Weights of a small GPT-style language model, trained from scratch on English Wikipedia.
Architecture: no biases in attention or MLP, untied embeddings, normalized queries and keys.
Training: a variant of Muon for these matrices, 550M tokens.
Each number is 500 + 50 x the weight over the matrix's rms, rounded and kept within 0 to 999. Layers, rows and columns count from 0. Numbers have three digits each.

# up: layer 6 MLP up, 1536x512, rms 0.0701, rows 285-309, columns 0-127
# down: layer 6 MLP down (transposed), 1536x512, rms 0.0417, rows 285-308, columns 0-127
up285:522466538544500540551514561583510490535449455484573584476510489412444438550519551502525442504468478513455431501518404487471494498483445524477584505483588450509577475450546551547469575523488420514490511582459480485516616463499468470413554490456482523492543448496479524479549518415504481524533474481545539507506456432579501449455485488374505523597459508429586514539499453540516541517579
down285:487469462521547510450489500453486453435567524458455441482521475534507618482526452494422549493477551504556494480549486473489486498498537519491451462492490540446472505487497531476486547521552528489483496484469571502527478536511550501551512463465544472456493556431496449551495401461565424509402538531512444483556542592478435515509467492560452414493532485545456512496466549504539491425561
up286:399452486553504500562489530430471487481400589452396539501551497542501588465451472464544518564501522557542565475352543558570430474609538480619584525533443523467516460445473495466548509489475510465437515580566635461465506504501545470420544512400519450412558446415444492469479557397522389507490494535513460465501548608553489571531434466495489515528535469621452406582512453495478500475485
down286:540555484438473500500542511573553413590497472478546521558480433503468492514504428450470542496491560590462610467558524491557607555484456423463510567564533486497559463488507476404497543419478547541518537463440473513540502512530416493491422364469492569553482441457472552565412489480489417534439396395596418545634489494487481424489389521481478434522534465503455557491495485496586481367476
up287:586509488510474579560475569454434496450512535469504612497434461508586533485606627501432477423449462470600514452509454487515445511522488498501590467465521487434496640524428545444463453456554468396527478505496442516471485489529486478497493520545618456505372587458537446509543529507408519582552596543485520580495509500417594510592457512546436500466506503563542525454551545481503582458475
down287:506447534491492530479525418558488453439464412439501513502536479536578425477510491495503538591458454558494465498500535588496505493396482423549456546525494497511524408525562535424520538496419466470543475442509420529647536508499452506436530545547495497455503602430443502538500529486402480540465449542473444373512500474526539532458551508442536583582492508506453466453492466529591516567486
up288:457530522528487420450516499527495517540557433567506574408454461477584474433444508487475550392485489473460508511506451535474564450618429524418582477417452587469566432581491505474533512470519521528588605514476432432614536539494471571566481541492480492539436461419508389545497501590485505521504517441510451558605459409448518601588456463474461514478500441533513355420535345437489560439467
down288:545496500568493513501562644457545562594456432505531538554414492539452526554421480478422492512447497544447433520570522600534515536547519517549460521640362374517627472536602530414489457551499504486547489390367490493610505474517460458470577382568485420490446372463521473468489557423518464463560507385438518460570579375431526529581497554356508521599424521448433491466470509501529481312458
up289:497553519502452512529473470493404497445488443500522527476562483449510452455516475430517422458417590512536546508455561429508498593557489442506480491400452602410602547455495525533661466443532566479493465508432447497507450521547405517516481417484549424506432473523476463499474482589537538414498559556551447453414486572505492438522483550490542478630457459478441559471516466442542545524508
down289:505565523416513465495490569456504530473507449651484529542565487561484440428543482537557553488482465391383500466469508512472458503550491502470440471505529483549550478529476587441521565501529549421613511502546337431539560467554437525483544415539556515608478462460507498486533398540555511604541533525423383480531450466473416582509464471542337482513485458468512544468489510633556559509529
up290:526445484439531549423461525567470543422447522350443491501489446507519526580558473595530473488490466471443567472432504464483486506461485457562385548491525623519471533506545515536467495486412542547438484515504534504475532453551542511562462599475442542453474475391533389460596470527520500518478553546447578528514546558500504555468488487533459590502546485523559562569463493439452521502567
down290:532587547425593541547510495552468560438416476523507508471419410460504513546536497559445523561588453366590536500518532532431470476584538565554476406504560494459541462556512535471599506459532498512427526634496562508508595576523497498490584549487461575485502500539566425510417509391582512576439479419487505598585555577440534495458488569548526514555474393500545494547525508524568542492465
up291:476473556516534556505454539590507495564544582493453491519463502497460543528499567442456542479462519513403521380443533506434509472484482495510464528483542529478522595455459391522513480439409542565478510503548410570389496438484581557479420477488521527545561513466508509445353553519514484509473536603468476447546417516455536528475487546569517458583450515540466558513572501549493450538453
down291:553365557439523560529481524442587468365429498506495544507454553511476507557519496482500528591509540500460432500530479551479559485552459491539481491407502489524414506461558568552584527465482580492512475579425461490560449451421493518513533475495554479494552561418512565436550543503506536479532520574370444424520543519574389559424543538522443531519506570548507435500466519499443530473495
up292:527521464460451535489458501488473551605450467487582494516509462489522528502473499544399460431461516466467424539487617551405511659465477573473504482528493534530461421436473504483464512462513582492489553537422570533455532526438452443457549408494547495459487498545484488532435492463576546393461486578568448470389561496540651460505515550483524495477377466609495472468477510543542538472488
down292:506437519473503531413469526519559539508491445531507532513516471498488475427521480561460477417435528424465585504516527513513527542535508493530495556484448553588332514558573450460432465498560555447369401494519546472434452525574513523453564462472539509485465412474435499521564498519464542496491423447428524519488441601474577423532583499459463477441462515547574505505442487533490488586456
up293:540531495494462501400539519486488474428440578612653428513513502497463488533460512445542475580468455431488358523610531508498545472557431513506467540498602448575509473559510580476444571460525528543561468524459518612538499396446449433518473538462413520478474439526590545470516425489498535517399522491573544509422479455451503524515469515522467542453532471492503547470588478523501446483496
down293:495481498480503553458496485466458553471545489501504514508443506476587515475563609507501528482468492567435537441567553512586505517530497558529487518583513470431549556519506513533481390473525471518469484516491486561581529496441519571411547462465510504532513490530432604445522424535441483579516623512477480545529522517533520524469482481469481458500506394554513450474530454515497439442500
up294:399405482491492476482498493483482536530528512588476476465468536432523598573508568568454500448463494477501448516525488540560430536490428535558472483537518414513531554407546417524504537478499381360563544572506492519505520518556571440469504516535547533515549480562450506464480501503488530520596514479472499388481548465547574485534474518510578519554564557487497466434546498481446480475542
down294:556460491390494514588513467468544537566542558555475449520516405512485514445531542396526558457556459465609500566512520473473514525558443493604368443437528563483506553485396497559551516465391443407443484471475452496496437488544471478497486495495501480615448479492455556434536484563495572500452545580540536523579512492505546496511565498513546503487580516476470494485487532573546506473543
up295:538502562467535519578526432498514496549393467476583453522475592565539548484491482524527490485472493492456535466550522511535464409519470591499529479532536477535464505432363522421481483454508494458446458554481430547376487615456536395378516523516450501457577574483565470412474525507490551585386491562502552570533606613564454450498605607479567556458596492504484452552481444536468563604477
down295:501468479563519555467460564439524551460471479504449483447470491514507469541477525497552468511441501491492493556462485516538507538476556458487381540422492426593432433407450433489504521417503493533439494508468484520486515499374526462468496372453435435553566483457537480529518607425524486562482566539496583522503588521525443395625565448438548508588498553574558478570491439468571548551542
up296:427528620513480394537459429463504505441520511559483462555594495466564492545515461449587459432572504539488424517487484517496559492541490555463447583523504467474561396514553540456504523565488508530517498462441561583461506427576483418470509495490520369573437500515555488436483486404426502503533498460504595432535514457472421462497436591579511474466535423407480459440549561526563455505497
down296:582489470490561447513471511470527589505385534478465490465532459499487584519522514595497465527449488560575478469465510607511481572477452574523466423505562513549412458538468508425502525520567446430533532529492501436411500510555506498528565438514543473435425391496513485473532513545482467471459409483423524478551521473470461475530375525542472481445526548444438440471438496540578496565532
up297:476494403530625412505503442549520556431484538493569586554417672500541520555345521504573379585556632468457413436551528530542514552479495448464525540555505400498525522425487491487529503539528550541564579545474447476645441486462508467492548414399492451440447369546558547458407544451452474531509563436531539474591515485474504513537448566503522616508558482542528448493485409524452578523528
down297:607562468486459524596565511546504525441509482483412548473479530541500456499418500442533510548491504454470553522531537501511449428456617513526483542434317500486436499473445559427489491603538400516547526472550520361480450554507518537520523554448499526542545484479540488448502428505405458428432506523432484427468571511479558509555531411398499478545494425417461443506521643507410562534446
up298:416560457507529451544493440457505563422433494519533439484391468542500511545548498578520436453485383503502504466476433548451543547395528564588508473532513465527498452415489497513513495523554554530510398448443454486583503531501535432513529547552573598500405497523523558459565529527569472454501480580532563552501497387416545471426361507531588541533463564424514474397514511497588451543497
down298:481487419550405538497543554516507468448459629503475512513432567492523468446514485507410456518427522494485467501463487529415545390557532586536572546484542479462505514477453513465481534516496623532425436380520470522542448422570426519482491486483532467498505518536506498501491436461546520418484546491463557520537533544452554515592495498395473511525526404451458534455432505541547512560455
up299:485503472561623455535549490420463548405535563440426481499502528522660438534517418473477555436443513496461461546487477439521459551438585466569463440471549514539503446495475556505461540439408420508455529504440527664681476535491505475557487482503480574508521495409467543457511480432615493509510536470554532471431565478603522475593443494453504484502529545538542518565449390524424515453547
down299:504451488541588469575502520473501428561571561463548522547408471464514625586504494517454415540450464497425516541452524490408543533447479520519419491489498569445508527454422471399559567562477546472560477532441521524468513517484479523547458463515504400370448514544555434531467470489476496459542499500543530562569438549474517498525546534427561595449423530505479471485484486458585516544487
up300:515571470603556552543491450529483499496542491608494459499406505570442574449473422460461560590510453571499549382560524546456456513449442559523599586487499436578591470525561535592518495586499556527505505517446471422461590465466495433607531503510566503420447589608489592391479628508527508530559496526468538527480513383481537505526435491637405382463513560435538490552578475502461510537510
down300:450562504440485430547566482479506556431512457508439541511583471595433461492480517564448535451482493577525393507462467539480608464396478609603509514469440453402525527556477523493429515534501515592424509459567464506496490545544473462528339573513619621448609508462503533495474381507402514485513514433466587391484538657448456493569490586453449554617503342506481448410487439535538427383506
up301:461465421488563515443474287528399565516430477613519511489423490388468521539515497607510504475517459532487526514506479509472478577466488601465486511499449582525511630552458533524444430570475514438528467511454470525473486525510519486507594564493558421505624546552546415557358574453483522446519540540472504561436468434470547473550540600429466558479582546501496500518451562520505520515611
down301:485474509536538547427526546481541550545453519516593520591509519521405587458444461578522550448527494527608439431568425453504552437542514552434537501615494435532565418549502465496393547538477465598524438552476584413455412448540482532469496588471447554530503506465516446424459518492492489468537523628569535609459532500511489511531369551505470549494452472462429491472381553501515519573483
up302:500386566572573476487566470552496482500447485525588538551593534535372464528442480571558519462466458488534511556439498434509503529528501601580535565485520432561485467465510491408507528497472492368342498553516557531529629505470473454495514579438494533436496514496450560581559447477427591545514563545504507629493582471487514510556449475485415455488555446533469472439584400534529547473461
down302:503440553543457520553508505536514513451462495532505400458412556552425445506461522578487444583381392523514546464541508511440568496504522521594482443391466463554512492355497528521504512507384480497574568496499455534493444450460507460519531511546522450426464624418432505500491482539585470472466428453473463501464468432367384498504558494451563463414517472420476549546436524506536523454424
up303:589461515403464428540416534594555621471471541388433599514500595534437484503372539443488491500487539488587497462492525420450561395603504429540564541592534422484474517584431531495457474469500493461557426426430481527449535516577600491525592545606496536478487553577486546557531498534505478460483522607469532542460514530445526459456457451475434521569434455442453432527521429516539439481594
down303:526537521447424616455497554474513491496550505484503488468490525434418497478469508450510609505497496520523482489552508481490483509474510497597485544484548521503532463488491495541546621534484464507532499569547464471565524474475617413440518497415488548488459514506501512500478457543531578421459491552534428618479579469510550570495468478528465512509519458476429462599528559456464355458440
up304:442496472593480436537542457522460485494559471506557470488533426477538436411492499514473636514535476419463581422519505512520482458523384530527532514568496505438509465513427518439512545509557540548602535511519555585650583527477419530503566492514573483513501543471495575507514507618462466495525404498545514501516538462435454500423474487591467422540592442484544485499438504512561420423464
down304:443609457470506400446434526483429501540556475516548490465490470461450404523491396476476471491570470463479504431454525468551571442498447505534543443472423545467536483492484448481483498472627516437518488508459554519468478433571549547599547506571501441517524481434406506527510587479505485530510575484548468421536498554540490439526576446425500520484484573552490567525496507448471476425524
up305:561418476453472548432514599481421551487394469538519501474516476537566451512528487475526458535555558635620522400457466451482442471467521620568433473583559458465595537455466490434559516413517415511646550484503500520556381436474452521541518581455557589486541488483509477527556527501449449503412381597534495481512513550566496530456591626509484465492417503510499514535551467538551503584533
down305:548554496442373610482489492506526492564535438480431467489454626493544511453522473511458547594413482480454505520482542497562437444469563498417557495530639553510445532492518467400526449459552499527477499493461504461495493464460501482507566556413455489497498451565524515538513593514509507533585463494519468471584545565484531462552507549504439507458445553482546554425466534564515577505467
up306:437494460494615488553483515526438422463529494477451558439476501447518578514520574555415510493534538464529616471589506470514521453512505524547506428534576546519590486513496488465426546521588522554493525624454466462527629476531499509484577575522499412474609570556445510463463456554502566519561457599617444587499533440494453584522579403487489439497406455603442404554512562472497417546458
down306:472573478451475417427534498533467452587467457497553410488427540518518463516462458526430541533499534475461509479492478481465530507491492426547505563571464480474448504502621484436515559438548557559493559468438457501468351503571397536527548543491423456499486534500524536562472471516542463474382481486527564418474452458513497533483518443436491501461569601455499535489559537455469558494555
up307:469501440475455468509405525596497558621396515490528576421597562525405515519484420537598468513476464444502512543510377578547500479512448478462477457546453474496599527527473392528505507392488508430561552505481459557484414426448485596605427489464507500473551577499520462494437491441396510459499487613483478502501519539400491493517561591610551482533483551466499492508451434496571608503613
down307:492510488461445503578468504455448500547413445415532546506482455478523535444496517574569485466480425401467536496509450455462555510465493539446452472494613541397525534542428429518513458480504513438610423529457430453431599408545466496526558467594594465483502432495464538521433525415448505614505551466392459474497489547422583452532527449506434532534464481552491546522572607415541493550574
up308:525499489448399473506550525480554451550394526520560609460526457469466520483474461513435484477551511436454491440384482447418600543458493490498539508450502478521526627543546510578478504501507506547546495519497565462536453573431509512413531602501549558476478518477553544461471606425571440533446478490495503518559514531448545503460465534460513537528572425514535402465492487482474578482504
down308:562469470532455465478428398565479507554534475505488505543446492473473456505535534434525510556576529428524462484564462505528479547513510588517488556504494501476567522581552523469461517571505532516429471424514522546424541445529375561420468556482493555476557500436520559541514454486462509480505519492505518516556515548493461574507497520454577557448438456524491510562524556550578451546465
up309:442483446575537522537424521524534513443539429475460549492508437412456489473442494493597521447457504504503526613419507566540415542473534511479448476479454541479461580452499532502454571422507500511479492578401459546624490490564526487433440511482481431470522512434520546530478522526458586553564485491627508473449543488531529511491431555518381285596408447473495420500523457522544612553506